config = dict(
    vocab_size=32000,
    rope_theta=2960.0,
    init_std_qkv=0.0356,
    batch_tokens=[32768, 65536],
)
Each number is 500 + 50 x the weight over its row's rms, rounded and kept within 0 to 999. Layers, rows and columns count from 0. Numbers have three digits each. The size before them is the row's rms in percent of the matrix's.

# layer 4 attention output, 320x320, rms 0.0276, rows 0-319, columns 200-239
103:462538562505376411448521550607526495427585486469551540459510428535418359592561502491449510574402523381539500558400562420
099:551462449499522502469466528535499552440514435437446517496497511482453452493417463470534470499566454518476508449524463474
097:427542519498486515485525512453521408569459558455548513432464486561504465535522551628400472530422570473422504486509547518
094:454575507478551519487538594505488432491415522462481552518527553537546565484516537555534595525531520574492522467498455531
078:498497464518547541498457447502498526463592578483494486529450558413441478517486462507498547420460508606522496481511391561
110:385598551552513583380571563508463518473455523441530502469422486424549447553426553594494637653381519474357424466493520468
083:536466523483508402485586463538472470494444456380470586484484505574466493582471458532464358509541420562397504439470534468
111:400499479414415559459425560475489494404555547547595495459483543484477461579515592574520488484519473461542470585566559397
101:563420494535475603562538477481449581490571538496513520580478485551518589482371498525529415579543331493508529494530489477
098:520612458431530563458442464558670438544477616513549477500470590523540496471472439385606502469518456494644472536500508522
095:541554456513538509432561436489502543567410449414513512487453614534394588483462421611522449430511517478454485416437535482
080:436504525533540582599526451538497461567574499496465554493472475540579569463557437471494586421467582588589499498441589544
101:573494403406473538453406572502532590474512538570547403483532523452495492558429508499536540538484476530509474476531451514
095:502453361556534440502518444638533380516524524414416517469466578564443537573486467504462459388589531613512565521493479575
108:488492443504507438452500433476549477545501567468515542497568521480449496493552526508429469503506536474441553448460536578
114:577453546483576444522520498472462546545585451517528456567525470480446449465615535492434533510451526509508543566596531535
107:488552510390457488437459525489491475495534528555556446447469543571527483497556497559499486490504494371514530528493560475
104:505458523554496504611447603437434471445456595549535475558578407387561496488512498464505484554426475518598532550376453426
082:568430456494472509578550339576529517527565405426397553511469522551498561444474419441488438475612443523522517468509598563
104:475550441445503539450534532513533451503565502520501491479440562559530547537567461573484496438590603556471532498505510478
079:439518547420514510464451492473543500547569447508547545450391508470495428504596461460550484420533541505543559484414496429
098:497446412474543560524435509444441477440540540447483423491518544547594589499436487563465536504553495542481502556494377499
091:463600513459530603445460502515598466502508508499503469397438472487419446497535402442473528541459481457507483521535575439
092:556556463442485511391409449544641468459579545572494521403442548478604504553479459468607554498492407465463463479531612562
096:565424507488500453563506453456389559516557487464450413612566393504492605386558567512386483472498528486456520591589442552
118:517554486405474548424440542504573446482474538598562536429464551506528467558477487507551440489555489507529451493489536443
112:616389483507432480581430552559541635569490443542485466571549447441545369467523497471458486531414443462572485554475464536
122:520419468522538479576450536558532379566483515520516514513551436490540484490620478462462482497468492504508503588480481513
099:478499575419463466428585503493461508455522522452584427475483568523519549523621605588467510462482656503459496526569519464
099:546484522568417469488505414555554553522512443513497565472447548520569514534500438553398439412473491475494564467437555527
093:444550392373593591462428505458543419464554622549526443467539602556533547483421492494594514456552518549557418492535511519
113:479453429524542577479535424513535500507478506413444515471427602576494618460439494539468441397575518535399555448578492477
083:495570465523435561434556509528450594432500425405416476484461490531494531559446526497541506505503559505499404409516526484
096:586407477461520487556495467450485455514542589474527466509544446493471559435507480481483378498583424514452509569535485571
088:496519529535539458445487403475442665514405429496434570519552533532468529481378522450529479559474482464478390328459502522
098:473469636563401444561511459566431524482608475563455550560525401541576432520494499432562505546434536430552409486425521492
129:472482499516583507528505497479481436485490433438480466471493472466502543454567508511397489423482557566472477547534501474
088:479511522466522515418528520509559571439498439454514528418412539463465454502460519438512506537522432445501518475486559396
108:539462573486353494557541472523510467471567428560372511538481473570423442520500410413546336430619575498548515499460453442
092:603443477517340485576549442570430598492472433466426516566483444559533559503493508476494443486518411397493460491457523490
116:465545594440446612458491518359377611442448581532590387584483441429539553493570617484479580462439585532424458491563409454
089:485532462589347501524513504635509560481457518403437503458452532427448417549441514477463595469377508551557483459470473506
101:453546528595522465484532422518582496619455446467379692425454509565469408495428445465523425510481584537490489421405600558
105:521543516428454503496448545505510500474454495557573454446514409483519443506508468526507497607396480387476383510487537443
098:433483497534558519501538537486480467496479571492461483466546514494554605520438580546470529426456634576448480430564427535
102:543423444505605483515576496429431621558550496518447469517572504419496556435454464539475553548517422487423564412470424628
107:409569474525460468471502508524546446478453487563527454556512584526608592545460485552575567525484514511587423501464557502
093:570452613470452478550615544560441553522531505510540543562460515609514519417579570520503544489601521501485515527503493459
113:539501465424467490438529456483534527485557565444487499453431588587413505514410563495544451547581462491497570508589550478
113:523558468498521518513454443608590476576609531580481508470475503512527525456555464381558521480478456498600520511451519586
087:513436419352516563479563504515475543451544515504568435503469485436430447596497492486462523489564469595439487488580410469
110:478420554480451476491493521449444526415498524494547490531559470488470484508521560469471454394551505518499499540533450458
105:596457574624444473547481325482547519589448425442385551535381417508565425539489449419476484551454516544472545488491545545
099:520439506546511526555524515498529434547450429520520528479486479447631477429612456427442510508512570546487572547480471459
075:486489537461441483400651500511480604487499442489516498491455518450534513475487581515458497443595572446439583508456437478
104:508526470504497425431494545510588418472512526466499496482520464428469428550545455538475495527463519462473520494452470526
075:477545509500478574445517547451462449570513514514479471525450493564595523512479557571442521510608538507431510575566456455
074:535461506503467552529544529507500463474429539432479563449434500562459455459529490476403452486540476430490556599489627389
093:504528464500442475401549392529618526542515462499454593517417544544497417572447423429546441545552494435491568513441562507
088:545460499532439489513492463536429579528406373508506517480497436499580499494484545554450543546470480400453516515517565510
074:521469518469556449548567426458473376466526546392448562454451439572432518484573572415490509534624457525416570547558516496
090:379635629436532600381497601504521505481455495602560549456496515449546488518454489437583577511528516513514413405526510417
089:538468483479532474522543626399458461443451565505519428566560443476441474520578546569424491583456521556496542521575483434
101:447542420476528534398433481492549431487526581481539516377536528533437416609527499542490493550484541523458490431460527459
085:518479537615473448481554536587465538481464501428471474517468475405482464493450590526443592559398414494489527558538485522
103:554526536488590484483536583568615444530428571430569593482528559512433416504579539450556620494469506587506521484469578543
102:478486521570477534600467388484523531570408508433464601506483453448547541428513457491464486442497538509455485438524462541
109:494580495404479561444536560379454492453587548518603443528525504594546599443567603496476566545600527482449546538568474424
114:468543601560406481492485424557487586507456477440423576504425479562440527532415533493563463490451530411539445428487576532
080:397602477516476407369545564428473470494494564543573598472514593512481447542478549539511430433530587457519493468406568490
078:523558406479423491467506449524622535489449465520573496407388537457573421589513354482457497470540495443509668499390488482
108:535396485531512448516465434373434459479563610463480450508513524457508565530481522549512455448420535547449591511486410559
095:502531528492544578522373526482493377455481580565522453489452476550469519498531474553530443540509435513537489487519474475
110:464489473479550468499503510515465426461590511539541539414501448457471468536590503476458524420487543481490526422439535476
126:547507480551585416449501581484480513559455531582556504533597487405493421465483460515496470537464485474472511512450434545
097:465521583509510435446579466504594521488497482409523585458393484492515496527531498505468448642441456399413551458465590547
085:507465558544434465486488460536480567580447367509485615501513463507480450438465462490467480440528517433555400446442540531
103:514463602526428464527473566501439541494448461540566561490553362467486465487570499515398487455486582461455471513459450488
112:457607605556563463470458475519490542547483444668449599596488458472513491472435451450539564529549544500548491334436477542
096:514455581503526470464593490398466549597387407458595590583481516476479492466475524562440475544501447445417523478514517452
095:486554511415488514442514538544582470479533496486559551412474516516517470561538530413488531472574523531500528471495473412
104:439519474434473583511416483520561471417529526550484398494427431434582472666548421420540494565475470513458428496572521478
084:489620452524416485400514404557520536625581454482454495519430600547546614535468413588542426474516530480498546411431434622
101:456540611459494493467610425472491466523511470444440524518410478582541529518577461431489488515611522505398551441490531525
097:511508570427545561500455488358507376489526667469553466471483424490504515481583567489462423432473537651399542496605502470
082:471562478474563548403495442469570485479561451500492533431340601491439441590473433519512455504524510476501499406596651454
078:535545522603486442585486553474512535631384490576475571579549452514586589361567482558399585413533511505476537521465427554
087:474415550519510500503518562554492508464519511504491603484570496593435438505467561506474449493653486472495468474490574438
100:486365532504421477584492412564449540453616513526479497492504386396551410536572484409498459469504367483478500536501478516
089:423496528518507449491416504530554512507530469563398527468522491509473395482490456413575467521494508482539427517456519519
105:662495448524470473571532557570542623606502431537580471527567394490537456468563461406467572587360451394562560571461503531
093:461565491458456522464387485503569445429510528600507471444488526588433532571405536451612485606541434395575458477516610435
070:533595551489389536513478447434618452482448504560494441393430430414530560544504442398484406539455509417542527510439517420
083:480462510509562572577511545483431519472500549538551445515613454485470552426462559398513531477489454539571468466480470489
105:503601426575450465467444496495470426473449507538509514542534484435522486565412506582551488546445465496531491426421448491
080:579473515470497482496518470559483459558433523469510480535557528571454564436496542519549383581560379448467506525445510511
092:508484430581533538567457553477494497484527495464460395499573500497482606480461458490516513422467479591506550502542378523
092:477435478545446492494442472515451561519571478480450449521525444494516477503453556557461577511433541536495507508504439532
099:498492613449467549560528542538443394478488522483576521522528442477444403524581492475452454498482542475584454528456523366
104:464476507544497430536416409427542561562635510561460542578559425453536449460546472325496492548497491542510592509482469619
091:424590510387587558425488460470481328456594643508536420492487507584561618565526583513506521488529580579448462462543577535
105:555504512452464496505464423466446533497451545488515408551468536528542589479457548498557448490471450556529440463586486536
085:481524563520431421478585542501495559403547535420448434516418527418511469537447519468475576630348465435486529547487515500
105:574504551561420453515542535477536532510447439499449507543483505550514542493402493535516468548464543519512537466505483492
117:419555507396466560445505507470530549462489508471552466419462467487507466553561513505473530490487539463401494428528513479
079:458499419512548440471491590523542396501564582439505482457506457505483499578505532588433527623417494507410493562501499526
116:507547372499506514448485506492517474486480470527559433383530568482584620561467435544477535431549480445462473460473468479
091:556518614481593626567494520437397446481482526510506411573524425546475545458520537424528463530497474520533447500537546443
099:450563492419436458363513476511521436396599542536507502387432574546506467579473523540608452464542575496498469437510554518
091:554620484462539482487388568357427534513529590585527411535571535504480554392539592475488535477478570490480581427561457544
100:478544592505503467454557585507516481452532499536556531479448511531493454554627532534425516591425525470451555498462543432
070:479476486564557478470428483453451553528526508564427610597505470451555447465447571422600557556484486583451535454528474629
099:420535552468530494467546508533540353482549621497537545399462497507570508518579494533501452462558501469435495512499541469
098:563472528445440478631572507490421512498442532449560491530650492553479565367551526492544500467571499443516456536496436508
084:507497415472482396443532417594572442608524435537457589447423584552478423535443443516602552516497505479558472557512656577
098:558430407550483417528540515544454514567519576483426520565529551570432458470400516534517443494541542607517535540502397544
107:446535423468467476421499524460576469518498509487482531462484497538507418540506467518529496491497633506509441478469520525
092:501552475498497555515552470527572445407545553539480514596537470560501520578466408390621521595457484615580518430384476487
079:555469519520493467498507501488492528490475492451523520561524563578410481478537577439559472464552525569579499598569451463
090:555457478555567551576489505555434586550419482495505480530573442424547527369491549446527632552528358478503428542517444541
099:468521562495510560416510523467530553464458546512572425439435512455432436567402560501573567553406417534490480412536560448
105:530439461549599497567584459472505394525471535412503465492449587526468543473515553522452554493515522588492598551619506567
098:428522515465490465534478532420403387540501564487543485472608498533531585424633544610445413456478580415448467542460488515
099:476479436479505478470501502434469457478568463444436533471542561497650631469505531566540460479527538566530517503500549561
101:562519451496420501485486499502407605492503477511529336513513576475519521510452579549514617446414574492553539547560347518
076:451509462457508410513508470438511412483548493511453544531520537566430586515562450495527434382595600522552505531480553548
090:574429590595524467605478428457492499524385541470402516614503493467536525471505526445450525425504558680481503541592462582
089:404517514438481529497483464496440488473617604578555405539374503531555544578549518474602479505572421537556577551527410518
110:530477565474549425445537534513551541482479454493574565452497508476413501507582543496476520488531507440519433476548638454
105:618551453444532476464542520536656429527404526432504551445462497468474476532464555473544527533508536497471548555548556506
094:510511538483472491513417552443554489430525622559578499509475558517563626510537561497575463402469512478490582514503572557
095:487630531452432603435513513573542524478599437569547464434482440549498447584501415522526456559538434361479529454436525471
101:457470546504614502518457482410465485534518529548509544567590460490513527438504555438487462564545504511415408455520495444
104:528493502557557521458499525520452621493489386573505510525589503422432453508425487474519500498504442487539476399503440467
099:457545534490506505589523446513524377481478492454455470460531503592499574527526428460515516443528522517493535402374454501
100:470517517437567493488485613448477436465560586539569446581547541562493544516529515541481508495499512582551454485466442454
098:477565493474425548525524521516467488471450533426533430491536384533424491502486554464555500612425524402502475519538464449
095:473398499459606432403568440394372507501507479470436542473486563478437481508462565631451437481614564459410443465531583564
093:459516501522586502533490522429518406538439519474484497494492433374514485484584494517467493462416552515432499484503510566
108:565423371565537384537506501487503494520571464527438493526530566460465542467467525519513589382434542591515564561531519618
098:444520597506462465521411562541521452452462488622460499482527486492548591442565490378467579380564562567617472530505473488
093:503476562484557487475493541530468517468514401622491470477545418448493436512454527402514508549599469466524455506510457463
095:483484475459426569449516494486541486455429482398533492410454467460461478521537569503447519387597533526464571545580474418
097:503531370487485560455481490525521537384531546411517468412484575487472600556375493550589499463501453518455512432534466526
101:493545444420459515462486542516532485406559481532509390447441534566444528585501467475464485485488496440516522552507579484
098:483578439523562523414461537443554463502448476510508509468521551439486482529547464501524537399438680551547427454491544560
091:490513499477490528445498554442449553443462491524445476488526484521489520462472518446483572430555598516452473509530539527
097:520486499487505478564546521364385507476541526494567385572567522453485585462635549590398467510403482486421593562492455481
106:504487530624410414595516411527537481536442495494411529584549456526519566492496488530467472527369514454530473565487573540
087:511471550543464525493492540482462524467419432591495536581492496498602531540521457507530328430505550539528417524576570425
108:527597621496494501586477415521528558580404396524496510622492536590454565408569486480509533514495423481591419501488593454
112:489591510471419580391459547488519551387517518424490509433342548612419433605457460458551471552518541458537477432581625420
093:446546486468579514456488471385423584530498526417504522478516521466395531428477503536483547453561512488478464465531456541
093:456530505449557520415474497461554404438618506570507457478448535539563384579441478550573503595527508514447488504528482484
101:549509532497418461518451439538478506465385450564501521476543415470557529482435481462555487476485499432533366493465540494
125:473484472461452490492457533514447496479567538547535459522527503498520547521470467581551411488520443502551484540431440533
093:512441451485466490561492461526523455544602476534431539557520445560526481510538450465498448418595568635593519559486477448
113:542518393488563437519463441485585491579509552503485480549558540521485509481479421594497415550500407488466585501491463603
099:511501422549474582500418524540451476432501485515496371493460412450526525566508448479436505499511511487512493512496465512
113:573438518463565534487451487534603387466455431459572478446494502623377449563523525394517429467555515495494436579578619439
079:386628482606438504423468514487479513487475485462451475478528567542476543498470505557498495554428652441529412445447467541
107:478438511558538472485512478499465547506460441486480466510574535497365480510432501514508452522484513503485358520550483528
083:437558629464523580497407479522630504553466416568463535445373460510514418465550417391532494474520507459565525521471616434
086:556514642548493385571453553424417541519383461429500467582549472491441473380541512435465479532381521506548462485513507436
094:524575498491469468460573448535490560524615468421531426572396559547427473486526567568476541614477449415452534553498530498
103:428567523454402452493521479479439403527460572382532549441521482540516493502645593549442522461454606540463486540441458475
107:504533452548562524459462542487498451500397466401452448370491459513315436542515527455453527532477525449453550457531510470
098:492475456494489474567483465612568496559563408550462549516525497514495425504517371425558512538471480455612541558414517540
102:472548444577478518467495414463478481502503538534381514588459573596518587536377505502535529473583533629465546436496481582
124:550592547450541544422510554443531509468463532466631521408461475434499493487521515452498475516489437486445532448516521400
090:455514510532550455445591561539473505467602513466588449449481560482454497548518612632493610534425465427466502507490572498
098:446544549515626483386520533428443501464445415476539552530481557471411482547485559573446496561458567543405418388521574396
103:498505497554519565494442505471516587547490477494511535522484497560479536449401544598433504540541418425461526467550503478
103:585427454421548514514444441544527491506585445537561410516452521564393421532527428483533433533555404401525496588596533482
099:505494531556534511599500569528482443490463537543477498599551472516503548443545527459525494459518532543577428538557463484
100:529420535429598412551420526472490325526559543511484512511531425547421447431589513496491397505626514556515401636602541538
092:543502643511349459576561546533500492518524632516587563490498428470468505449592547431482524434528477382550569581438537454
119:463596418569498558440452454514620533594416392510446531442467548409527447509517341471464476428484558505516476404417402539
083:557453464483503514561461423589494500597580484501509509554532496541428509447521493414470493432565490503628502544491486579
107:507509484355479518443508561534534414383542515498569503406455634540554492609518445546590452478514484526530518432386513419
083:462500531489571437471484520521457460475593476533483531503496543571392515397435504479508563550574470457563478484516566575
101:520498519403505539486472489532532575495516498606519522527497546512483534447410524487678523491578477510575424506572509514
121:463512474437492557471483507562518471438535571442450468488466508540505529548474550469555548500506533579488440492582507559
102:558454525520559435514524401503545444562505440469450549498429555538461516482485485523469398451586586549429508477539535518
086:478559412542458484494490568507514423544435555445510551434530529535418519418512512502469484436550503488544502506507515441
091:538530565634537489572496475480543598583414445475482588569529458403509509420467461473484481592420464493515521421475428557
100:506487502535505588488415524474465552480437534443517469528500505476563486477461577506496536570439483599485518482471381441
107:450642551446362581475539514575529519463395532479584395440498438507455531551497475457524503492476443408571493488490453387
093:557410562512476474527573564526522511416487496463510467491484440467469487543490526388491561525475487522518556540518458441
096:499492471465561550464489451497544439440490565407478449465420595583355512555375466541518465550489443601487526534514457468
124:463575507485555475449476449518591377506431511567432535505476564547473482517479420458579481507533563549543437452477541533
116:568430628539486515595523522472364562483534491487557445583538404490465532448474603523440504558460500464506437566540472449
100:445538518396563581460484564423478416365534572478512387472498529543457581524559520471522438551521525460490463527566522397
118:492494443511457446553543514509514429603456549517496594474602479455539511394553521550459523420547561537536492515409364511
068:543518548641508518549355519427589484524402499568516465609494436444450445555511409490462445547383499539524478493510461458
115:510508557458542617511523551459496504453455549508571460529460450446473541505473499455512500461531449522527452541559539445
092:510472481517527610456483455551545536477562483505511510485410543510462389586430453482544468543512451505498532487544593432
119:585539567521404602579510466587492572482528470543489466537489406531580585464545494343506546443482454488578562449490439522
108:357594509465524576423436500501459469409515545550493437450518503496521566521434492535564460441566578545494426429577469480
077:484430453426553561435487484526442543463655519547510498505494608539565534585403534588515500464622490560494533506484495520
104:490418578538570570548524490535493436498503450495471562577480502592480437495500484484466455445556556554499450527583539443
112:429535521507466486498588465446513522560528435514433510607478525566617522448569438498372476490543650542442578495445464531
113:446481626419412523488551569459389485341544531540622393519486405462542437600558593496572471572432499481516427566569513356
102:480540406456626545442531471521523464498523534525504460479439580520529533558424438601524472510539467500530491460509488512
109:500495426517515444476522524450498502542467511478447533567514595581424571489469513523482476466583489552542530537510430526
105:530509495395590595468405543407470499428488542572509473477502510529493497533472542447547461506548539536482468466552525430
087:436614566467555510422552539459540500529501526462530581486470481455495445510511450483558547511436577472436462482444632508
094:435542604452474432475576501449464499489469447448516500422503447450513491475514546435471467422558568496416506473495492449
099:463538474480595543496497510507572431463522481538552442447459455408422487563555421446493485451516481432510425497509544499
079:503452528511398495608549486607497422436521602510502533552409493564447417545455550489576490474458464577603471568502568444
093:437599462479476516427452506416456419448440589512511434445515570591514591478438634609539490518483586501417408480570541501
089:579453521525460446570558501491409563448486540443447482575424535583442586506376587487532551563497410507524613586568518472
109:535543498484472461533384474536554479510486511523462502505515536552509551475501531419561461463534541536586495532506498552
086:498565462353455540401570463535542553501561491519526510471405557474562505530497510464548560440537531515499508403507489482
100:579427483514453541529499461456500554587477418465470594486493489485498500471477432575455385379504582522463585460495530506
117:440475495449469542453600545505444500482512478414574447488511509467525530519565565559423501437511504452482500541573529398
133:480548574448499596499539571474497502511414471458579445567484492507448445471561518497518524502446511473531437588579550398
103:514496535521515648461407515487526515450464433485454525493416528530451485493396571482583471487544487568509407518624541413
091:482492452547546493521519558487500462521409530407520542479547480445456538488535574552434568409561545630458468468533402465
094:451542491516574563520459417519518530552498501434464483490461448463538452521521448440467539564409513482465450490492478508
129:486522467540481446496454536436497452412457602524505509517501565483424409538406535523514505512461545532468508514456429479
106:471500509550516385486472576527523464524537500594529579529555538565518464503494453572567496569491468477561490545400519524
092:567439465551479454527520479488436500523545492506432498552487451598448489479498465469512495473556502518443560585492433557
097:515432476511472462523496484465476493460600543508508542469453437483487541523508444486457394465490499438499521535484519480
101:511509549503486622539558507522433590466525509404524528531537529531409550461484622433568528575534420487570499428541514378
095:507443431555510424536513457456510502568520521441509600478558520463354430469539501531404435486598475471439568515486443549
084:478556456484482662499464480534541568516428523524501453482486441477540475541466462442500539501461445559515475470525494512
127:467479598507490569606488494430415431495474556494508419559470331439593506517604480492444492427452543534447541532557401475
099:467579564493532492468511613603484488478472465560542530510581446465490447512502528403525649562431497511601415486437481530
103:517497511488586517547510445470511479565465504522553480498521475489598586449529529562478576482512432491428511468542467524
106:395633542496470449394433505461579498478391542509447503450480532483604456556381515497541584561364581511435510394457474527
096:495431548475459498591425499458455504393481590488446551513507455481486565520379543517532391586487391503471461501458480473
098:460553411444464516451562488517484442489552448462522467404533496572560537503546481538448502494546546470523547460531519450
100:510540388519474388567417463533617460609459485555454525535566565529492494403499401510562472465530490427602509510348440546
084:531515533472510520518488556524451548546419461513633495558610562493576485461523566587482462590493496449488411470534464407
095:473431509567460368554523411476489491569546444563374581564515495505544475434521449523483506461556535507527569532451430598
097:472506510498608490463566442471440554554486503510486570511503526446466446466382489494514500517580409560505560396437464470
097:519581426519430438582460521514566435515462555487430425561500508493574556517589453461483599374435583581575561528502491604
101:474598558456481605444510563482465567410464493537572478545449555537487590561407491506598453535497551536514440398498553463
116:428532572504476482492564530454414466443415592466538549485589467487495593444472696494575562435495590524476472460523460491
096:515463536461479520524464527536462528418491495567542477512476496477578533509511561462570497413562468539518511498599523501
098:444476490558499492562485473536524421556530530528564474511534517457483469508588548596497531453477486517493522594452410533
095:500587541505421500445457618461497514394445504555539490472450502470441515558507547462480456518467448471558444518485622383
095:469512463418518569485414525487501511487583504502486495465506572518483521484475511448574476493561501484548456463528511479
101:501522502566437480539534471587553590548464439532492515509457452455461480540474435433444474436432475467591546440466567470
099:499496486504430476508474492500464449464485532564404486459613468543602610497524495488515473490498559517514529494446434556
093:563444481444507485523541533535513382492583597478499434445568421573567476495549548480487531566477471523468528617570489565
103:529428446539448485545536507545542517548524493485434569441492535466547414444570541511448534522522386576453662557501389513
084:542428476562501402550519470574484533601442456417496602471599474480519500414501522578462436503506417464498506509460421528
097:562437548486415505536491510462423498495500371459498451614414458555459474503573535539429489464587547536490512616530429455
126:444543503562429399573447420514522434584430516499442559562515509518580509449534462550523458515424521523555495499450516540
087:503559435469512540489514471528531498570455467474479556458423544474523557486488469531555522431601457512481545430490460535
103:449479518513438487567427508484510499495515570518448440447520462528453482483461445428581472462424487413553518526448522546
118:583380514480483453544533515564480490463530509513561433477484490499493400586470525515495531569481398452501504588506540440
098:427569536409492516414444487384508469461531501500532529403361583541476511570590458517488398424505606478449404415481636470
075:564483425568488431567546388507565484581518479557448585566465496516543504455488326516504442432567461514519568473387499600
091:502480551577461454577461500431437441530501521553626418615577478491486511436607552502482484503433470411597554700502432451
094:478402465563542442556506519493419533539533515506518489540598480424569500444503580594414577542527395480389481581496408507
101:463536485555502487497506536478515360492490519423508472435452441414540494592498489650459415498423516575429565456456417454
144:445496525476484563550464559497458496479530494541539377569543483500571550478584520451490586407533566521551511590542417473
094:550437425487539518594455484464418639560442426477452487571600502449542490365438507481490505509541490493490556451500397567
109:526483486481488532463516457415414549464474478423421518432525501541468569445440555507448387496554543551439470451500510469
104:474483446494509512444493372571563458521499462429397581413428539579611528554416421527557472543571414491415455435481551500
092:467535520450442569495483496503442561455556502580451479556439501581589581524449555505576520478550536539536511448573485488
092:610374457448459481539481495575497559388548505524456468424553454439592563549512553414451530459547493494483569486482487540
133:454541446524564464462453441528523454546520491550469529516495596525520500529501498540572481536476536522531463471448549557
117:500476546476523550558516598457479511492438473445507519517492411522495451414579592421511616502551543494477490591610491469
086:447599496404498590447489526450624431464584525511530489397416526464440468519563460485507502548483448448468536452527637432
101:522479554481494534490576573531499501410443518401558516463474449432444451602435493417537519554383430455501530499481521379
105:467503555493521540501490615411378488427512530508596436568523401478426474506512574532462513554457510479500434532537483411
109:499496487556487402486551415508503503488491506499443538518470535500501592552407487558535484482473489505469573449466518522
099:536464482614508525544547429499475614542439460542475566606477546486433519484392484519505495404528501601489586453533465560
099:489436513485503441496514492509527460485530428556551455488510474493516396620588420549408420514474476424421541560457546506
106:590515480487534510486591426494494622580448454455547485504516557449492572456491534588539529516536437417442484467489492567
088:494477501430530523490516430575602469493553486517470494468433492496449353544518332374601463566575447460497435508527525503
127:470575551537385506457412495509456599545510456554504484532500470522555551525491553498518548522453465411564493528523515500
086:568587407465515554416508544500602520507440465462453577445404575502382433536409500462560535572638488493512576460528535463
095:498467518531453447596539510545517440473537513445450476468554344462553453537607436427420440475407540556504616466453438535
105:508481524587489496534566563494407546477500414592572475508566491511597592465529536580477562495482489439492529537472428436
103:465477408482549450515524497552513539612632458490546515466594517452480561456591515543371548388473545398518484513442517575
068:504514572423508554535416538399455568495461503526532454513518407421518507444452477436593440534533418384563462525517457415
113:518490461596522458560566474480441587640360490401458548575577544512470543346455594516469643484519537517509532482467387593
092:356466433484551494515537526395362483467565605461467408488604476488533513466523540549428559489581531540482540543548413536
087:512539545576446446488504580515441561503478427658476510537466515512464501443434527434525525468530550493527514532469477464
092:481584504428464502401488531476486412467503539537574449490490480551519446595453489574533483528422579471401401453530530462
093:437519482357423518513513571584481544480559550570553450476551528418480454470625616401565624357608521514637554592537398397
122:460526425463531483433462448471579388564625501541450456458459544555506544509582414546421446347545640533477515526516522599
096:480536487495515484498465441464601558560457475492483541549509552521510501504479405501552467535483466473559523409422514483
094:520480437475504376421475571497586434483506554533499567442482512454573423552466490483576565607483467524486589524439498548
098:444440593480521521619492484471500417534493511548439519537543443462463510377568483357546501483579479516524508526489444505
106:523508489482508562480386480378485481512540520606456512535490506534549527517467484511530404471559552521520456527579529558
106:541407448586503489583487470542513511572443430470461574475545427484496432490534460485442456436533466457473497538486476527
119:495491475456510446408468519547571473461530431580535526450469490517448393605503445440538435556575455375497477535493580438
104:465556526458486622503517470490498489468463578498506405539478511472535552494481488468512552501475520544498529512542416516
105:481441459484540418526545470492460348528621524403507495485538467539462497528619508610428464494449554537412529554472527531
098:494426444579567418556557443559482451476608517514499511519545540488429542518555470456432411476558419500557552482436486563
104:566519503431467594478465471514655549544472465545510550524371568607428484481471465380574454492609444457564530490575592406
124:430492446563559447471503405603510500590496499475397551531492544501464433505378511493530633584431481564509482485470464600
126:548458515450493414542563527515507488554512547514499509498568430470548486388584539472426564468453497449443519542504518553
083:565503545619448395692553396590505445549489412475414487608505504534460559366557417485533506496450454483600520531466475523
116:547514479509504483478442538511604435473465567534506519600460654606451519471414516448619527533619469547571518607511527530
108:418598501549468555513444475486543485549516557544529501528397479446554490521505477513482508490451504540454528494511427569
103:501392596481443558610504504476439490529488470473497466569545304471523425449572530418441468543430475477495513565486447421
100:490363498521554459486537551500451505524532477480598605430607484425534389497542539582444460511456518481456459502420510509
122:471530498547394540489513431599563573459425454568437530549403553516558474596386417462599502525469460488598442464467543502
089:512530455496495458500558463472513433499568540578524468553472549598495526556499446548482478556535441482527567550500512527
112:522448565523472472526497506516525444379471498427533454456449518479510464629496450444555445577402472482567470532499556475
072:474515536489480420454584590459491467427414504439488481481508462521415496522423594476512488494575606504517460543525524479
093:527472474430507498449505534435551514431512502486506478442430561435458485544417478405547450495593446560537491555615525435
114:469501473438555495504566582414403441523502585497570475560577442498493514442588614559375559429591502523443482551570409462
091:428580516467439582441514532490525516466459479566527459539470543516491489562475457412560549412547514520614512473531451397
096:487503489462438520482501396535580406497572551577444445577432597585637540573465479513588450512488484571574475555527581560
112:470594440454545572415491510547607411459529508497476494366439526475528460582522450497513532431535552503421561430520485508
088:595409452442565501498488424430524518537610438438458473471495537530462542492434476595454518588554429466447566531574488552
084:546560515528494390563392453466508504589472507534508446512636401547482553407534552567459551590483424394469571491494442537
118:562497592498462563437430530401431595427494483550479466469486469494513539439414619410534534476525494559475470492594494429
135:488552519416453571478488554511506463430439579498555423461481510481467502582523489478519504473490473494552474506517521373
081:550505474546474574527425562545433516456452534406564435421505449455519514532524534522445493407390560556447457489516506484
105:578450491501447462626521491567542549553459484449507512469468443401465424455634498371497511454539411440556565551531504499
120:427545558527440519429612530472435513446475440467535527454445488540553455576518475568477527609416621428407494403492510426